Part of a small language model's weights: 319M tokens.
Each number is 500 + 25 x the weight over the matrix's rms, rounded and kept within 0 to 999. Layers, rows and columns count from 0. Numbers have three digits each.

# layer 2 MLP down, 256x704, rms 0.0897, rows 117-255, columns 0-87
511490499473511531438479509479513464509499477520511486514480474514533591552448530471524444486521512520517468519480493509533528489493505515512513549507498485512531489462491471499482553531526499419501500492497473496474535529470516492501444491481528509475490525507503
495523557496494517506508489496482500441498490486502514494528517505459466528512498498437509479480517514461527519512481521471527506508525527523521529510522508481456517537494501483528537472524507509458481470522501508507482508517486524547456488544513505515504470510456
448500491529512501501501482484513464493470459517466491491471518499515499513479468500471514498550505563521461544471455507499506462484492476499487512523541487438550476466503533498520553526506522467481517524510484459488485500469466491541489526534508490497473489521493
515504524513519476507473483524507525507507483579533522449491496465501519520467518490501510487506502462498471494490504518513531495495483562523510492448478487481513525496520428508503475484466515466553528502546508507506455475462489472530492456508550523499481507492502
525511535501518517483529466490512538486494523482473524480499465495485482494456522494481483517494515493525530555511468513532501479485508512495494497527472491504470518519508489468525503485527486522486452493467485506494506493479500548455492474479468494480504541519498
483512493504507507488473547506505541504510455481489488524519513500531481528459501494469475488514498554501522542484488464511513448519503515527532517500514471465526517446503498503483545507506514502532524502550521481533453570480532540487504509534471468502514476497497
549491501512467465493537473532508512495481538533497499468511555476503497503492516484508529502474489505524507521481521499471511462464521540508526495480451495486530531500529544479514500482499504486499482508462541517511490496523478474492512492464516543510549504508515
507477499570485501491532481488476500513505518506543517522460528519532520522498491467538462512478496501539466490499514503456492496471511524480504499497507502491509492504486498471509515484506511506473469570507509516507516487502500484490516451434440499453467504447546
479450508472509538517501523478446471495474537532505419514536495521466527484513507537542499525497461508563513520500489535487523525504472529508510526467501494558493491479469531466523508521572485505500512516512520490496473493534495484457509503503511553531521514459500
515501531496471481525487484492517541459491524509511539526515451500510486466514505512486501545497523476515520550551470504519542506530515486497464523480485484497486541471454473549515492473492509461495518537550524489475511495543501492491523468539467494495485519500490
517511547477458494474487515465480506492493496494511545446442489479519481503465487477514483486501498533535500509438480491463523467513440475522535468509499515528534514498501555501506537507508522503460549480512481512515479542540509494486484511508540515530518435494559
517516508525500447491502502456535494506500529477525521498464503505549496497514493502538531534477489502510504520478528541548510537501496520505554527509491533481508508545553519530547543492494501472477470497481494511544525529506529462511500493493534483503463493496500
459506484518474477464459489493470499502488558513536564499478474465520494546539522538534484479531529499518519473461536503493497440495530506547556519524478452489509465510512512453487508504467477484499473486503547518503546513519514485466514466502499520499511531437470
533488521494489498498478540490505504476507522518502454447469525489516496536505504488561501490488512486511489499474468508542458485473440514489532510521517519485496508505507448495489497491502462487456521526481489536545519506543502524466460497500489498513494512504501
474526494495490472478546508500514536490480493524502532490475490541459491468505510488510492490469537524528546480479497483511481466505493479465504484544538485488523480518518473472467501501480487490502517512541498531529531496505545483480466472448503516494528497517478
490491491529492473465479507448544495489419497466516520483479498562519500454469480506445516560506463526501540478512546547512537513542489489522491513489507513543443514529516499512504530551510507470469481513491518501504492505507488532509504504474523476506468485505536
515497510450467500504471466470539476509468502485474523447541524503528487491478593491549524501482547471508452492430532461494539460468522497513490460535458524463509516454538522488521539475481487508514498491500525508505483504524547527465571509523517486459466488471504
481518523483448530505466478487482508495515511477503489475563501476467504502510468465511518458530500508499573528483510519552523511467496461503468428498493527505520508491529480487511492482498526514482495480498484492505526513550464533475460526513542487499481536512539
510528506486499531488488506516491481495485532503491503463500471496464478500512475455462504513488503485494515516499535491512497513529490456497465524527472499483521490508516482476495513497528525514496499465462473469522490553512460533506490513492520506494498507525498
469487520508527521485448482510470560469480503474530514500486465513497485486523513493486464520469479495504487508567528490500480478545533469495496501465531499483493530533488513464494502495518493504519522461536501493493475510556510511480494453520508497511510547509530
552516485493493495496545434554522478580489519480490458547487517472484526453454489520498520447495500490526474554511450464484473478508444503481495508530504504506521479479488462463466508532518514487532530501504491502469497461476514505545519475500486493515493521510482
454449513472502507499497470480485455501499493459497494470481504459499499435492488524507479503514479480481462495506534478468518502455494506521491502503468497529497509494498493519504534526539523508516533480509530479483481512442502517488503521516535520502525491485497
491525522489537543534501528521494516513497477536498479472495501438468459499528503505507520446495506500525460488492483462542498538515483528529515508536501492521500597482509518459499488501447505516506476486467517518492474488472486518466513481504477474471507480463487
526492517477483524548498525547490556543496516495537529511486515458482451524507507494507523527525505524494467485494499465491481534536543529519529519475499527489506514525504498493505516528532519551490516516490510487493483503507481502471580537480510439499498510467512
461464524458509456451498513459471472472499499498473473454498499481526514483509530498498524504513494535520526502508501471511510497497479488483530466523519470515487476502526503523555546526496526515484546505497498471547495505497532414462499520484494503452509536472483
496482503458499554505475466508517447490560493490500530494529514479482498453523509501543498505496502509529538465499512483445459515502479482456496490492524433501507485510457497512522505499496522515554496509500455510540496493497515553491503476463514489527498534558519
501442498507475465507458518485463496480520474515500459464484483518497489486515479519501499478496526490529515480494535550467502483511515519502516466491511482472504500510508491480516484485494498513515497550486508456492475508495480450523535491514454504474485495508545
504467450515512526513463468521496485508497458503528475520522460506519534502449473515497498494541493491495496449514576527528528531477492516505477462479457474494504566468516527506511462542469500483506496472554500508535509522493509503474505489464512440505511473490505
500504481507495495492472515496451473477528460522481507497519471504457505500535525522510492517518503482493536459496528460489506527507508482518514465524486486548498498540529478527519515489461408544517527496503494522577490448500453499512507532506576514481504509415469
490556528497505472457498478487459479451473508514509460489520503491520513506513514526465489505523525484473541480509485482488512520502478516510484473536479508481486556506518502482541484467522505502504450510522510523533505541519510502459504551514553503507517515461516
465495463531522489456487548446505502516525436522500488513509517472549504468493506522513496529521482491531499512512487488496528524525509474542481504502503532477525474504538490502510526474485531511510514470517529496526487516498521455487534504498490477490484493514477
506509492456490475485509530491501528524520479482516534494475482515514513536488516505511483513513534505516483492507500478521540496519473491514456467504514444541505555481499483515527482519497510524504473509467534497537522545562470490476519475516488493531482512499528
498529479483502501465483528504478457493459508478502484463468512518474493452514498520507516525482515488481496483485542478475520504509534486492462532487494486524499508507459484515505533536499507493508496500498550506460474495479544525499525518492486475462476475481507
536501484486490483528507502528526476484504530485523482491495512492482502494518487517523517533484522498485519518480462475500527528490526491505499503479525471501475464529493487481479524487518491516552500429494527500479524504482461519521471460453521479482500490534510
521534498488503499512494510506484546491507520513495502479529476483516486518532516482468551520532485499491478478509515521478532465484495508556494500495535484496491511496501511495528486512491470530486493484470503539453467491498529524464482495496516522503476483458515
458525484504483475538521498494487490502512502498528565523505505512478484491470461492470492435462465481507488512508473483498530448493529517552516522457467463489499470503450476470470458489479491501504512462537493465497497504501474516511505478524496538481506496533471
459476503486511524523518506542512507472509517483538518491507505477443526483459483506509481507468438509479526533542500478488493535531507473530481523455449457490510522532539482530480491504513504536516516472500533529468465485471500503543509507542502503549485505499483
505449512499496471473467479525545479486518518504515492543515491492503474544488440491510515524540513502504510522531515552500513521555559529481465495487521507570498571526439508513525498493496497512556477497487478561503516499500477452531450492494467499525471494519542
480511551512471488494511481508484466481510509506492486530498494488513475542534483522493444469498509452509515458515487506498506497497493506500532471456508467487471469518465467520494494513487483490518488473532497510476485486496456512498502517476507487461533489486501
525496457509489501457502478464518509478532497500483512471475501512493522509528496502490518472504448473508529549497506551522488469456500505571507492545532506491498515505515518479478487502537437485538523495485480515540508535516482502467492506465517521498532440504514
493497520484505477499459501490424470491504491530522498516520477525488437532478477533503518475497455497498442497506450468492497499530498526532476508478451476517486513501493541494506513510515490500534503477519500449471509542498426513452510504516486516510565503512470
515537525468489498506545494497508530477491512526526519560486510522497467482519549523527503488494487521535515488548527529522487506508493471526542460514435500517473558457479468491488490482510503514499522499522510516527490520500551509462501507498524462520514489471483
523514491505511446542451509543503521525470471493516528490512488504481493536504464507506478529526499529484503469501498467519498490519505460478482476419501499523485499508523477518479479498488472510483510499494501436494489499513486492459513492512514512472505497468498
495488514489503483483477467449498529495481529533484557479532483464536516450509499484499508496511510491559476515487452497539491500527541518520473510527500539484498510486511501480492528488457521469490514511531491531487515492491495501474461524537504515527501471522500
520468465474483506479502487464495481504525513476485511473500506532516510488528498520504474490518510475499515505525493476459500469509497483451510489505501448526495501549544516510492499501498466537473491500451509522502525579531452514505526487462475489495525487484454
516480541476499519490538500477544500503460509466564518462506475536488511551493495484520508520504522503539510500521499549505508488517491512493504504515475489451512505521499445449532544532487481492502417517499467451438477467482505518527460494536517468498484494511515
489494499479527487495491486547511493477464497523494489494497504512551494499474515483488501486480462538481493510526489421506506484484468537490512532486502520501473541521486507483475492489482505512509497521497474476516510522531528528502479500482432553519530482526524
516472527525545507474539509472511485499476462498506568519520498529522486542482469499468501515444498542505519517534469492517484504474497522502537520497460477522493543493489498517481492525506536496477526483522492483504508491490479473500527518526495498501476553478512
459496502534458493465526550475509504509466480513520487487482492479485475455528469546471536497557527537502498515452452522527503525520444498515520503515507553533530508520509446484516529562552467475450519477517475491525502477502554494478509543501469499470538507511519
538479465513490516533469458530487505529498517472520504518444511495477486498487531523546448532512524490502485493516519472454487521498507511474511507529534496485492518516472507513513472529507565482556513483469526475506509462497521447516485523466488479531516539528494
453510505526567505504496495498463464479485462483511519502499540534503523492480542510536561525484537465491495500503488506508550476513498546558516555470490497479483543507445492502494482492531512511482479507507531542470506499516535471531543509530460463495498522499522
501460486488481505501494505493514511515526514494505511554503491506533472536542513533513527510524486520484512450514492529539491499515505507509499477480495520526519527464487459489481481490505490521522464542483462473501456520550484504500523514528539431528456495516510
496488527507519471528501491450530536483467506479566470498502467485477521463514524445501557543518505519495483526508499511467533470548476527503503496506512508526529484468486524490579504498520529512472519494521487537510501460546494490511527491537513504522446503484503
465527542501499523465535477455514479495521489490461528505488546548434498508554496499486518469494529507510489500506475483527509545475521486521498496482525470447509489510476463424509507489489465484513481497498521526506502490474515510503461494531500521485502496505512
505499509504501482511518493488533449497504519539524488533547514488477529507504522464473496497543481493482541486501463485478519519490444514492524463510519537503530471489502501506463498530504488499521495477493558507490508508501495522500509517512496531557464538515536
478548503462472484478498528501496526510520503459486537468558518507483516485502490454508525487529530507509493485448500573475484486517501524506564455497531513523486535530481513524506548463493502538501540544470469575473467463455490501514541483500496503474500491481504
534513493470525511522464493495468488488521494456480532519511506503490532506521477541480458472523501523511489482531489461473479488474494508535545491504489459509511479491479447511499529514540437481507495508525526538512458515484487493483492512432527497514519512457502
443484548542519493473488489459495505509481517474505498499507494512502497476447547471478508531507502527460520463506489504472475534509532536510517507486489480474480497526494491513519538463471497518496459459504495533504503465504544517469523493491478501495467514508490
496490499504517529451480535484488486512500512527530476487483475496513502527517465489447527514548503492516490548466527506526479502453468457520503481519498519497482538493531488498522506445489497479466526507502494513472498490496508497495504528495536471527515508479491
515467496470524529507511513504537512534516499465496507528486502481487480534455503514434502455509473515480452485541478483472489525515501504504495528466493529516501504522515526494460506504489502495484468523497514500503483531525451460505524532510520456522507451502495
528460468486465529491487520524512485495482505518541510503485484525525501468516498534509483512483523498536466534463495526468512562525537534474513495530478501481493515517494476491474488488502475495492467501532483507490492519528509492489486499476482498501507433521554
497510450480456509506475487513477443482582511483474482577520485493460520524536532494542487496505535462514499456513448517489468530486518513513532492528517467488513503544531474501545459514515510525471526466477500480525542497492468479509521532550482496477526547490494
498505486487513485534478517530499512519454519507498510482488527524505501551448465469514517487480433532489478466522502470476500524457570544504531556485460509495499487497535484479463424525489522493497488538486505489523467463481512492495516474484503496476519509498463
515531460484535512549489480490496499495508488514492545470515494538477502451529547510534490493490503503517467449480461452479469527505518505521496520502507544452481506538451508519485523494567504425473503495515529479476513510444497501467468518479459504458526481526495
518482553556453464442484499487477520520497495509512515470518485505479496491477523519520524471489478502494488494524512526532504510520459507490498471519501502471485526452523476502545516452512501529478501517492499479507524479524507518496509514539533504494512475466484
485547511485542510524514485480508476487497465518463472487502480500466496536497492537487515500461513469495568457475526500510473518498554492514525483501485505485503505548540454500511521490509553507487511494516460490507487489531476481465533540509479509494462522538475
521516472538501486509513526544513459501465529516519497476470492472507533494435529494547483434500514479524493457530511491528497490522497510503506554524496500485470478514459472496526513526526519483475458490496491488503460493490501525497475485495508514491573472452469
481508462485505489507462479538530530462466509473479491472490519503492508523472472493512492491432483534509521499513512509480460482530471517495481579500518514482516478521516548510475479480486468474513501482514463517514495553481511508479469493526497517519491489471474
485529486480484489508478519512483516505476493505482487494478516505458464521484475452493479509513499497492444491474478541486541455490491469485497516514525450543541509495468494527486508479487480506494500458545531510469510474469515521483497483486519482516485500499525
527532492494508505542486497507480474488492492512511503545506497497534496524516547484536527513525498486480536459497492558487494551538510549475545463513457458533525512505494492491525462511476477492503512478511495502533493476481496516487490505508486507470507497519453
479500487484487510491535506480458470532527513504528468533507492478496502505484503496534487494484497494468487459505510484507519525466519471509538439549516524514529494498512499469494484485485461507518458461507433547500494463539518529469462471537487521486512522486510
517499543461526505472465547478508495468522514496437512524488511522525481531542510508491499550514559454505490551497483524526513494562527507517521529510463491457528508518446513468553556497449498508454526491489494493466524484470496506472483516508522471487474535530515
517463507474504473555461493535494481514504507530471503497523502490466521516508489459505471463462479502465503538522473479496507503500509521470464516520536532493467511501523494478501436487467479496507502507522457502536538509515472512531470496484518475520521506506530
490499492551495472538467515503505509505487449492524545482486495520507533474502514554521510480516528554480480476440509488483511469472492459513487518486486508494496487518508552474525479498504486505488494467531512470485516515473480493560507520509487473500498497489475
506466497477494502463499537488488521496520540501506498470517494495556516479483491521510479503470442513501497484487476526516478507472492524525477494519527500481464474504475539478531528512517525504521512456484499521492469535463530513506500488517508485507520512443519
480511478573514486513510483510518502491505509503517523479443493440510505443497504430496547500519512497461490538526444515495523499514513482488546527468482507484501494488469501505494485474498493525481478486523519485474499501544479554506492511502497509495466513495539
516509472530479501519511510522508511529491564550489516554485467488515511534503513519502505510509484505544522495493500498517526501484507531491502500501515509468507484501513491503502496508511486487526473513513505539441541489527507504540467513457484511500462454491495
531501521477466488478478493521483463478507488451514494474534492499467467481491495482484520506508540472523536508477498496506456520523484520479511459464483477488502479538545485468495521523560498480487501501458489528521509504531472485492512513540465482491520472520487
498516500554511499499489520516515517523516508504538492491517537502496540495516520497511467492466495482470513485493484479515563522431460500503517487519469514502519473509546501502485510473524471521517520499492508490476501487490521524478504474513499483507540548481473
501509497474450489518476532520484520491502483495488483521499542523489491500483500499492498505498514512484552518476502511504503483483469499513503483523497531467486469506505521479488477485548478498513512505518434471498471557507465499513472471498519485506531454466501
435549541481519524534522518457474509470561507501521535529521491496495458505510503492493508490520491463468488511534474505483488522561538479497489579474507471496502536498471578472500476477501504531485505482515507542484424500456501495489476494502469491467500501525444
492501495498495527499507445519518491485525512466469495519507511494498515472506496499496509520525460490554516511517471480484480538498529520507517478485466476497517467518506536456491489499514487531495494549478504517495520513540492498544508500520468511514513492516481
545496439479504504478488494484478487471454506449496480486522503515547490508505517481495474518485504496472512531494485516488462479504455492479487475496524476497511531532515477558526546529502509496510498550476468466530469490499532509514477457456484528523495528509537
472475459482530485558500454555510473509521493480465465473496492487504492473509494476480463495459467547506506558507501512440461532511515481459459548532493486487509463504536509478515456511526512505510465487532505513488499480484468513506466484475514489517486467512517
495480532505512528508489518492512451483471527509542483494493475518513512538519515518502494518516549477531528489478540518477486530439472481523523486503466525466524469485550503492511488474464518524490534563493517490507562516538520477546485514499519509494483492516515
473497509471506497513478495489533486497497478508469509490455544480522527528524458512480488497523503482504456511524482525559481512467494492529496475514455503509532510498508476479482455440449499497442550500517512516546527538529475537493495535509512437475501477502474
490492495500496509454492552514528513484494451485481493479463502495476509492518535511523492533465504494511474500501488511504526504526510520515533478515534470492511492514481537498480525483517518531520453449534477493487512521510491529500540457529492442544468548509473
484534514480511498498544506531536541500493465501500537490509459548474527504491472506475523467501514509506508494494482497520487496507551503497502489483472537559484505478480575565470475437491489463510482515509469475451498526488513499519493448533497508491487514525478
537529478492512456534459471501551522507459552546515519500526504536544481484445501504507519505484448517527530503549502523481496488510519503501491536486521469444516494493501505529472467511483516479506507495484495462506472461496504495537491455467472526526521529526498
494495473539457495452502468483467508473523511490512477496503492486512539493536480506521523505520496495506509477491555520511533455520543465499553510504508510512532509545524504501525477464481505507521511530512492503502527498538511506493498518466503464480493496465529
496512564490508534492470507515487463528443545501507482486490461527504489470485482491491525552505504476491455474522459535502491479513484523514440490471497490540509503500516540501516523530469494515495503477509523489512499496537447504493466497538506551564486457502515
438525498526515483521540483522512497484501489505500472516510502524472484518489471507499533500508498514474464538531476461466481486479513526518503510484501500489478485490505509525522465492497496516505465518490470526494469530476527509539520461534521522481486474486477
534458476505491499515460516516469485521493480532465520486519460473506499525506494489535486516569484531490471504471545525517475525499544532500524497497502538527520543495491510451531533480502505457475502525511520502518497476528464493500504491539525508505497576496523
523482524497509506537509451516502514490516525550559525569501491537521490506492461546443504477473479501494504474567526455506537477459461516469471576431539525482492476511508513505524478446465517560479526466501507517477502503547494481499502456495471543532496487530512
518495466476482500502512487489510519488509465504486504501523538494465493469513490491495497505481498505455482445474451518488500477527513519488484518526547521521496507491513495525479521514554469505461494503489470489543466458477495469483505508514470532520527522522517
531554526506456516510495476540511530504491521481498496509523492578494528510526498500484565506508517501496531506516499502517510494493550451446435490468512495512506510513514476471511440520475512507473501525486479487463522517462475528452513474503482508495513481510530
492507516520546540484523514473539534507476510528485499450468520509491472505493498489510492470437558519517507481488485490489483499530516462508492504502486488488478510539520540506493469495478546477462457510492493506475479486490492462513486507515504487501564482493448
510522499486499517449461475481479538460512535470464464515502486504499515524541519502497482519518507500497537528513531534503487483465522489482488509537493536519466530516488483502552509516538527524527503483477508492443514500493503519501508468514519485518494472511521
510522466480515492470431502462522550516506514495508512498516505482465507520528445506484494492533489486511446583504447479485523524483524489519524508535530483534475519517506536475510501519514497467497460465529501527521545477518513479506496517513497518503522454483494
438524504497491515475479495495520476457478478524468485519487525520505505531492471447487519508484490498498518516503433500480483508492545466511491462498480520480490489520488457506518499468471554490495455524534497489514496475467517485502465476496535512493495490523520
498454455513505543471551472497467463502480449478503468498491471537481498474507497460519529496492533539520530457473542533542484453512497456529474493470523504518505488523475529525531524489514520505525516535501459505489508521510509483481535484490521492499492511544515
489506509499489491517508500499502481562479533510495468510545516495501525527479541467501525506473512485490535526496535466507490481499510523488532504487519461487495515492541468477515512533486520511474481490508463504535500429523524514530512452466521514484504504522498
491447529457558516507473476489498476502473498543482499474499489504499477476499505507500498447479487480512530511522448472537515516510488525494473510495496483530512468502528485470509489506495492498485497507495460531496479474470461490495550481506459491445487495497514
520492541452517534514477513480505508466488501508500496477491543517482524514523489483508477474445478488511524504508508502454495507470460497473493496487500464461449504494481523482514473499523509471489480469515512463510524509492497496495500471501501459510524514507491
540433516504485464458489494472494472534509517460446499529441524517520521530495473498472553508487450483501459504525536539495512530490513520441533491504514469539463505498497527498486476538513532493476480489472491501550483492501544479488499544465491517512460488491550
460502540518476476532475534531502535496508513556493479538521502479508483526483526441489518506494519493522503503486489484523497507515506546528526500446497497502464501511482492526511484477527522494488477435477468513523507506458495478467468478494543477488515489503495
476504546537481447517463513520538514487484489534519488466518501454519548514477499508527472471464488512480478541513487520500514470495505504477499521510495494507546502493533487532482485482410529487478483458457483477563482498502505479496527499502541525514522515514488
502484509497472497488538478494498484512520504464509478501511479536489509500512502513490489519480504507481533514495481503505469538524485476493512552486479504443453487521479503455544482511527488506543506494479475490509508512508467480509496495505459478524504478503525
515548515480496516485489469475449484453470509500464508468542500495521534473528478487524494483497488506517503491486513548503487462500506493497478497528481476484491483509480459471459502507484472502499482511519482499506430483496507511482553484500528535494502472479502
519568509484503538529506498531521530495515486477490452464509572487486515496513483511512499512499486525484499532518475531488524544501503520493486513492502504494477501490459537519475500515460486468499461471520517495488508543530494503510495509493524492536487487516516
520486501516508572533478503522462501504489498490461471513486451527462466510513504513502482495500463457510487510485491480491484510490510509477486523466503487495508501533466517478546447481486498467489476493503475550480535478503529535494522488471507481501487543504460
480515496486441456451493505496481545502475494473488533515473496506527506502499481533494477503507480493511506506507494470511495535532503515502535496469449475501490500516510489466512512535512505474536517511478487457474506479494520522501540472522517507519519446513498
465528493471455530539534504529487494483469493459512462492526462485457465493452464491490501512496482482534476482517488517480486520520450451482438525497507471501459470467470515524512516504548488503513503458495449460499480551457496536510522504484501480487521487483507
474492484485475463470503488458476493496548500499508545505540493499497519509513514449549497495502515519512492515474509519487546516489486531526513471518506522493496510489493488462485486492504517514466464484482475528523546466523493499481526524523545473438518492485442
513521524542471497482512519502470531541485493486485442472491503523520523459500508528506485447485516488570467473504506557491534495502470496492516490520535456510493490480494441448520491533508491452487487528486456474495488495481520502484533489504479480480548555450492
520494496477463489522470500545487456488509524506486518501519478513450457458527479466478517486522541502472497497513508533503458552566507443506518494483440449537533538489488472460524508476509468489462531471484469523512552516528492493452481503503524514458480478507481
471524511472484500488512440485489450501544519518529502524547463540474517533528478499505463513518538471466489482514527519519502532492519448452461533473497496465490512512512512507487515468489528499529514497438486489493515475441484501491472483525521533489448504477488
522524528531525455470497462462494481510502496466494501471509525536483509485457480468531529489483477532496494502443488532498486492525509490471485488457509509484516483483515510559485490455550476497522515513498487523503516507563473537514524492516498506454498528521519
461500515543533449510528546544508453533504470501499500536489524522481506516500536469555487516473503491482483486485476500496550493461505501503544548521524500537477450474498502541543474481546495545477473524506540492523540450500491471502505493515497483493487481489512
547487444474522500466549509449518492547540512493481528485509513497542469493501486513558502445490516488504484526488515486513525494500488503507484463493498535558540514488489480499543531496523481509518466511487503494489504483482523478474501505433469456494543503490417
482488510517453493467521450494490506467511481491458476450504524500505525473514503499578511519480509527510477520491507509526489491466471477515538479548443520552524502512537462547513522539498458539512526502463510443520503511549581488495488507510493494527480466483506
503501497514520509546498491558490527475512525499492506449533474484474499465513518508527522483497462476535498523496525497516480528494547473506503508537467496477478506519487491468524457440450484502499500495537482505489437489497514492465504498484523475512525481491455
507541505446489510478533474465498466486504489464489487468526485448517505431492527489523531533512534486440551453509506497499504497526485535568537488527513522533519556525482500516508494495491514481478475505515477513509509501515545456504509492491520485458488486478501
455507474478491482513468507484435482512487461486531471534515469486509497511530498531521516490567477511526510477496495503504503514532488524546558491502499495493508474501439459498523484478473517480458494516524511517518531468499500490479464531501524552462526488477489
500517532493439455478457496516512523482481510537510449459542511495511496471499489521476486501465479540509472507537517508483537478503481521496523471560493513503516493471497488484493496500475511505510501529512514481503460480522524504478524524496491521452516448506472
517489494501473490480539487536504489511469510525484505531526528460502509513533520499501521520497488498541491516511498471530538482490477498495549452485494519493513498503545511520447504458521527521467500530511520523540488504515511467525544489467509480483496490502476
481503527539507506521467494538507500538538520497522479507477498538480510489491496517482503490497525466528526518451464499499446523487466524492498459454494482479527492520469508513499452426509562469489520466511527466504510467502522496505547481471492450475500489511549
516514484491471511489464530458514460489474511510511537496517483483483490480502497515528511483491497463490475511503469505459544488537535485499519502472476489506477551526498489465520525493508500505494480507532538487485509493460451499501520440471506498502530490489500
469521480485471503488502528472466457498495489508477484481420467509513498486486528496494489513497517489499498530490456526481488550504475505509460489473474455455498475522525545514497477488481481510523518486492477481463489514452528533493522453515513496454490506449455
500472500493507503496532565515494490494484497513503490471506480523493473511514512539522535480507500518480503491507555529502422481519521517484468458512516485498476479523522493484468513522504514515486521491501487498499515465516514489527488519499479557486505506467519
491505501520555537502518510506480501514516485459506483460518481460485530472549540519492485529524552477536472499455503511508470497493466461530502474485484482484518516511485472536498543465521490478483492488481516554556506497523524525508480534521520497509507489473471
442492491480480479481486529459502525503521440467464502496481516526546497529498465534485468461463520482508481452524491492515495500509475518505547455526526482475483491545489444473465505495488495515482494506517489535504540507474457472511493492520489484491508540449512
530513506518534480497505488541477506506515451442464488503499490559508515525535512478516505494528520525509535499513503477497589485463494510507479491513491490502504499471495527538445501536521459491519473550501521490508503509463486517504490522524497485493507488444492
477461477494517499514453512495528503500561497501494505466475491556489449475470483480500470508490510486466504547491516556515500479475457525498455489471507524509489519545475512483505489501474479504519540485494483480490497513518518497517473462503516528510498451519454
507499531498475518452491476537483515514499500494485497484530529517527516524486522504443474490535495534460519509476477495499489556510478475524491469514514495527506480483503474473544497510499527489521500479517551521505476500492493470493513489474507469529511511513521
513461481515477484503464507510525498499511547474464516427535499500502484461477547502492506531500493565475497475518499515500512507506498512511464485506538507510500487495455489487499527515503482532545515531528448502510418533488484520489472503516517509493435496474535
499482504492507540496487493502472477464453511475490510492510498533505483525534547487517557524510527497478467498436479502482475501493502462519554505505457499513484503479504483470483520503497491493503496461496529497489536498495489469506495509476507550469493524458508
506484523468478497493504519453522504491468501474485511512540520479507508516501561512505497487528524511479513479469503512510539476466445497495510467491533491471519479494476461502491519457506498563489547477483516548504467462517542488513477527500474502475514523499531
521502490519503496513524460493521483515476495468504476496493540491515527472512462565520517512495531569492473487480506489513497493473528462509474505496475472503508487473464507499488489505497474460499507478508511481469491485509490522530515520505488469500481483518523